config.yaml
intermediate_size: 2304
norm_place: "pre"
positions: "rope"
bias: "none"
parallel_block: false
init: "uniform"
init_std_o: 0.0
optimizer: "adamw"
beta1: 0.9
lr_head: 0.00456
schedule: "wsd"
batch_tokens: 131072
Each number is 128 + 32 x the weight over its row's rms, rounded and kept within 0 to 255. Layers, rows and columns count from 0. The size above them is the row's rms in percent of the matrix's.

# layer 4 MLP down (transposed), 2304x768, rms 0.0437, rows 233-264, columns 576-623
size [ 99  96  99  98 110 101 101 106 105 100 100  96 100  98 108 106 100  92  85 108  98  92 103  98  99  94  99  96  98  96 104  94]
[[107 133  63 109 134 105 126 147 200 127  91 137  99 179 151 142 134 143 147  83  93  61 199  50 132 136 141  82 134  79 120 104 146 182 109 118 207 147 188 146 187 178  71  73  98 137 115 151]
 [103 166 136 146 171  68 160 164 134 158  72 139 164  74  90 194 117  84  74 185 188 146 119 142 132 138 122 134 153 188 158 103 106 100 156  94 133 149 102 174 158 152 141 178 110 129 159 159]
 [153 141 167 139  93 128  74  95 169  92 176 161 141 164  85 170 123 164 126  96  98  79  94 141 147 126 124  95 173 133 178  96 148 131 156 173 187 140 182 107 122 117 127 185 137 178 124 145]
 [171 132 163 173  90 186 134  38 138 103 160 111 105 117 126 121 153 113 168 107  76  99 122  91 139 120 102 132 110 113  95 128  91 132 167 107 217 138 118 150 101  88 170  93 142 193 105 136]
 [129 167 100 146  66 157 164  83 220 127 155 140 173 120 135 152 124  57 108 105 123 118 150 121  77 128 122 119  99  92 115 140  86  66 103 186 130 108 114 143 151 139 110 177 145 105 191 101]
 [140 144 111 141 165 105 147 151  98 104 108 150  65 149 103 129 122 114 127 155  66 116 176 182 138 116 125 137 133 147 154 121 100 106 152 162  82 148  90 106 185 113 103 174  72  95 181 167]
 [ 76 145 115 148 170 148  49 103  68  72 124 112 103 111 120 120 108  75 110 137 138 101 119 135 153 145  94 176  75 130 182 139  71 111 143 136 112 153 116 142 124 157  65 103 119 102 133 113]
 [112 157 130 133 145  76  94 107 120 147 138 149 172 117 150 110 147  69 116  90 118 122 177 122 182 135 184  78 146 112 126 182  95 107 114 100 108 152 108 148  96 138 128  69 165 153  93 147]
 [141 126 109 151 121 105 112 130 105 140  88 160 151 103 169 118 132  93 155 139 162 130 101 115 130 134 137 144  76 121 139 128 142  73 112 129 124 155 123 118 171 111 132  82 146 144 167  92]
 [134 178 167 104 143 101 134 106 156 169 151 140 125 172  94 106 135 131 130 117  96 116 163 134 129  37 137  74 117  90 111 133  87 141  96 124 109 126 167 154 163 108 131  84 128 130  93 130]
 [111 164 113 159 104 122  97 176 180 132 125 159 143  73  91 147 123 106 123  45 143 154  83 149 133 111 110  94 101 116  96 146 121 142 139 121  70 135 133 119  81  99 125 107 126 152 125 149]
 [ 84 126  85 135 119  96 172  93 127 152 130 132 149  79 104 195 149 160 148  97 171  43 129 197 181 197 180 151 104 105 104 181 190 109 116  71  99 102 132 133 131 181 143 189 144  90 133 122]
 [ 80 130 137 125 208  94 148  94 127 138 105 152 119 106 122 106 197 169 137  78  98  46 175 149  79 173  87 130  81 110 167 124 113 127 132 118 158 144  66  93 142  93  50 158 106 137 173 148]
 [129 195 131 129  86 140 172 110 173 112 202 138 122 121 144 109 186  81 136 125 134 154  94 161  90  64 147 101 117 128 119 122  99 148 161  56 179 152 151 119 125 188 120 126 149 100 215  82]
 [102 110 156 139 132 165  88 110 117  96 221  90 181  51 129 139 146 127 160 148 106 141 194 137  93 187  82 100 130 165 114 170 159 185 160 159 145  97 148 179 127 134 142 111 156 128 133  52]
 [ 96 118  76 114 205  60 128 135 142 144 181 113 162  86 147 184 107 116  89 210 111  90 195 160 109 128 148 116 178 134 121 191 135 127 110 111  77 167  73 113 181 146  92 136  97 136 119 112]
 [148 174 108 108 143 131  82 153 137  65 104 134 111 159 147 181 159 101 115 140 189 175 173 144 145 168 154 177  78 150 174 184 110 108 128 166  92 123  95 118 160 141 105 131 140 130 125 148]
 [ 94 134  92 103 115 175  61 131  86 100 142 159 103 125 213  99  81 110 158 146 151 148 121  81 167  89 204  96 152  99 159 127 140 157  74 127 123  84 140 171 128 116  98 145 171 137  96 145]
 [129 113 131  94 113 170 154 122  64 106 126 126 137 101 169 153  85 218  89 158 104  85 169 115  83 149 134  84 126  98 124  64 126 129  66 120 136 107 116 152  96 130  86 126  91 138  63 131]
 [175 149 100 105 154 157 145 209 198 135  95 137 157 142 174 123 106 147 149 123 154 128 125 179 104 139  74  97 140 141  97 167 190 118  80 121 124  89 128 184 167  82 101 129 115  86 137  96]
 [135 128 114 145  53  43 158 197 188 172  91  63 104 164  92 167 132 128 124  97 122 127 116 109  93 128  77 137 110  60 121 138  70 113 106  87 198 177 151 159 151 142  77 179 168 118 176 112]
 [146 160 126 168 130 151 132 160  71 125 111 105 135 130 189 137 115 137 168 135 134 127 132  97 147 193 114  93 102 128 134 137 174  97 131 113 152 152 134 170 130 108 198 102 151 152 138  63]
 [169 172  68 152  81 106 175 115 167 111 125  93 117 128 129 152 124 107 153 155 150 149 130  69  80  74  87 172 172 168 138 157 124 106 126 154  92 140 144 158 133 153 109 126 148 192  79  93]
 [207 112 101 137 135  69 156 136 152 179 129 125 145 138  91 161  93 118 170 156 119 119 149 111  95  92 103 168  72 181 100 156 118  75 143 128 148 144 149 165 152 207  88 162 199 165 144 158]
 [116 198 165 100  60 133 134 177 102  80 141 173 115 125 159 198 130  90 128 138 123 135 182 144 166 210 136  60 137 177 191 112 123 100 127 157 157 121 164 203  97 145  76 128 127  68 147 207]
 [ 96 105 148 126  59  83 191 125  64 208 122 134 113  59 174 116 136 200 122 106 163 155  50 103 212  97 108  88 123  89 118 106 193 103 124 111 155  81  65  98 170 141  64  73  79 137 160 156]
 [137 114 137 105  86 175 115 143 156  86 137 118 175 115 124 162 106 131 147  84 141 159 173 164 140  93 117  88 138 129 167 144  71 139  81 114 156 130 166 140 201 150 120  90 170  74  96 124]
 [ 83 168 152  96 162 139 145 118 214 110 167 160  99 139 141 141  60  59 137 148 104 150 122  98 185  41 164 133  37  61 116 123  82 137  77 131 154 159 131 101 143 198 144 106 154  85 195 161]
 [111  77 145 106 175 150 154 192  65 172 146 124 120 203 125 146 150  87 107 166  98 111 112 127  98 159 134 141 104  41 113 206 143 131 126 125 138  99 133 168 101 186 151 112 130 118 159  80]
 [126 146 143 201 118 148 172 116 131 112 186 125 183 151 105 110  96 162 150 141 154 145 138  82  93 161 106 101 133 255 148 163 126  99  96 127 115 122 145 191 140 128 124  93 133 120 177 166]
 [115  41  93 114 149 138  76  73  89 168 148 132 114 148  91  79 139 130 100 105  96 111 113 116  69 136 157 121 133 116  99  79 175 182 143 148 113 111 160 143 151  64 182 130 117 181 164 175]
 [ 45 158  94 118 134  83  76 183 120 141 117 178 173 157 148 135 104 120 127  99 145 167 155 103 152  46 143 128 146 119 117 106 204 166 134  82 130 127 134 166  68 126 116  94 110 178 145 159]]
# layer 4 MLP up, 2304x768, rms 0.0475, rows 234-265, columns 576-623
size [ 96  96  96 110 100 101 108 103  97  97  95  99  96 112 107 100  91  81 106  98  89 107  94 100  94  98  94  99  95 100  94  96]
[[157 100 129  84  72  85 129 174 157 121 117 121  82 127 118  89 113 122 137 151  72 123 145 144 167 124 144 166 105 183 115 143 121  58 186  82 121 165 170 117 115  85 114 107 143  71 129  65]
 [ 64 148 163 128 145 106 103 145 146 140 154 106 163 186 114 107 159 113 173 149  91 133 170 151 122 137 169  95 145 169 170 120 119 143  95 119  99 155 183 148 153 157 183 150 162 139 113 182]
 [145 121 133  80  95 177 115  74 159 113 187 100 114 129 106 135 116 102 191 149 135 129 174 144 158 126 138 158 121 152 116 120 112 122 145  98 191 174 128  96  56 131 119 140 137 153 130 165]
 [131 165 106 148 112  99  82 109 131 134 127 128 178 118 155 120 155 163 104 124 174 139 219 141 132 156 198 111 137 168 122  78 103 178 140 143 163 140 124 162 114 117 114 124  45 150 125 156]
 [144  72  56  67 145 108 190 138 104  89 116 140 149 150 132 224 139 217 155 116 145  91 127 171 158 155 157 111 198 100 123 182 106 161 146 138 138  94 109  66 135 162 145 107  94 137 121  79]
 [174 175 126 139 153 166 168 150  98 130 164 117 125 108 121 134 130 125 178 162 108  85 132 123 173 134 103 107  90 160 117 134 123 147 200 153 146 144 105 158 112 138  43 103  95 159 165 105]
 [ 94 166 132  84 148 143 145 130 137 154 154  94 131  77 125  99 204 114 176 118  81 107 170 138 167 178 142 103 181  81  92 140 184 129  98 130 143 169 188  72  61 122 174 133 118 102  92 186]
 [110 127 103  95 135 183 123 112 140 129 155 135 156 121 112 118 123  99  93  95 107 107 139  60  98 147 179 143 188 154 106 188 206 123 138 165 159 129 184 101 136 138 123 115 148 164 101  99]
 [137 151 115  93 163 139  89 113  87 138  86  52 148 218 116 133 134 136 157 160 124 122 170  95 100 131 116 126  89 168 112 157 160  82 103 137 129 204 163 110 101 218 106 136 127 125  89  93]
 [ 64 147  90 162 112 188 135 112  90  66 140 151 147 102  93  81  83 121 137 106 132 115 170 114 102 172 122  40 162  74  78 106 141 140 164 144  68  81 152 126 144 110 121  85 159 147 152 147]
 [150 143 102 147 148 165  84  69 143 158 186  96  89 140 161 100 111 145 173 124 132 146 159 147 115 180 156 161 128 115 134 147 121 135 138 146 119 183 203 125  98 102 119 109 122 104 112 155]
 [173 107 108 123 102 181 158 117 103  75 204  72  59 103  92  90  96 114 180 159 108 121 193  43 104 174  81 148 152  88 147 121 146 158  75 117 105 128 106 104 115  95 114 138 137 168 134 172]
 [ 72 144 152 152 117 108 113 107 133 130 113 121 111 138 111  80 218 142 149 126 146  96 103 134 131 126 178  75 133 130 170 150 131 125 178 158 127  94 133 121 123 171  63 175 119 196 129 115]
 [ 73 141 170 117 129  51 157 115 119 130 101 133 165  75  99 136 182 133 132  98 148  96 148  86 196 158  64 136 200  95 222 153 166  71 191 190 138  94 145 154 119 148  54  58  61 148 104 138]
 [109  47  85 152 183 104 152 149 124  58 170 136  89 139 179 140 200 187 122 137 133 114 130 154  79 115 122 126 143 139 123 130 143  89  99 103 138 192 128  77 124 153 114  89 137 126  90 117]
 [122  80  93  69 145 119 138 179 152  81 135 191 101 103 123  51  66 124 190 117 127  78 107 103 122 167  96 101 110  94 176 134 133 137 189 145 108 135 117 110 159  85 121 120  67 118 143 132]
 [ 89 155 159 125 152  87 160 102 199 122 127  63  70 126 163  39 123 163 134 119 158  92 174 140 122 125 108  52 120 185 184 159 139 142 152 118 144 134 160  76 153 166  98 128  81  70 145 145]
 [126 102 149 126 112  84 136 127 135  76 121 128 190 144 113 155 139 117 172 123 150  81 199 162 148 130 102 122  99 178 127 198 134 154 151  76 148 122 123 144 187 143 180 138 155 213 135 157]
 [ 73 139 110  98 133 136 174 138 143 103 173 129 149 146 141 160 147 150 149 161  95 124 119  97 125 150 197 123 145 147 240 147 151  99 119  97 157 150 153  83 125  70 101 178 107 116  96 146]
 [163 133  74 143 152 172 113 128 156  74 105 129  88  52 148 155 137 104 181 111  64 112 131 147 173 183  95 152 144 127 112 132 180 130 120 150 145 113 123  74 144 112 132 152 116  92 139 138]
 [ 94 136 111 119 104 101  98 117 124 107 131 101  97 137  78 107 159 161  72 172 126 128 174  76 114 134 106 115 167 119 103 100 124 100 146 166 127 131 152 143  75 121 146  97 137 111  75 108]
 [ 89 113 117 143 127 150 182 125 107 128 199 112 151 148 112 110  73 160 126 183 127 109 139 122 153 110  90 139 156 120 177 101 120 161 142 163 125 141 150 139 153 137 132 124  76  83 113 137]
 [ 77 113  81 137 143  71 118 141 105 123 189 120 139 129 148  98  89 172 154  75 121 107 126 106 116 141 167  68 103 133 103 137 149  96 145 224 166 102 125 106 119 162 125 117 155 123 122 179]
 [137 129 186 167 142 116 137 182 136 169 161  84  49 177 176 113 133 137 194 125 103 123 161 101 150 174  36 127 166  99 194  77 143  78  96 196 126 140 121 141 147 146  89 155  97 156 118 115]
 [123 135 178 146 177 137 116 134 112  84 153  79  69 160 179  78 165  82 125  89 106 118 138 122 120 152 102 152 162 102 142 134  99 171  84 127 124 101 141 113 135 106 126 154 174  91 160  72]
 [167 147  99 128 198 151 119  87  96 138 154  77  86 113 156 121 165  94  91 155 120 151 132 155 135 155 110  90 143 157 117 139 145 164 136 129 112  90 179  91 129 149  87 159 138 132 133  90]
 [ 95 122 118 131 178 121 187 112 140  85  98 132  82  98 147 120 114 129 133 156 127 135 138 151 105 100 115  94 115  83 141 154 160 135  86 139 130 113 169 121 198 188 131 111 128 108 148 119]
 [107 124 140 147 127 120 118 149  82 136 125  99 142 184 115  76  89 126 140 167 108 140 154  95 128 151 127  98 125  30 130 117 181 176 164 148  84  83 138 136 149 116 117 105 153 152 150  75]
 [108 103 109  87 165 106 139  63 144  86 127 115 168 130 130 132 115 158  69 172 139 140 152  99 178 156 171 152 120 168 155 121  90 107  65 190  85  76 176 147  73 139 105 108 111  89  41 148]
 [138 108 126 133 225 114 113 118 182 129 129 151 173 144 170 164  91 132  84 146 112 111 141 143 123 106 129 115  99  92 174 129 163 104 123 110 169 138 156  77 145 110 130  78 102  87 116 162]
 [117 214 130 148 129 144 141 121  79 107 116 131 122 132  94  68  75 112  96 193 134 170 171 104  86 135 148 147  97 122  76  92 104 144 162 120 122  48 195 180 121 147  75  96 123 149 111 110]
 [161  94 115 117 156  98 110 137 132 108 128  92 161 110 163 127 156 103  84 206 105 134 140 103 141 113 142 127 108 148 124 121 149 102  90 139 100 168  77  59  78 157  91 123 123 162 201 134]]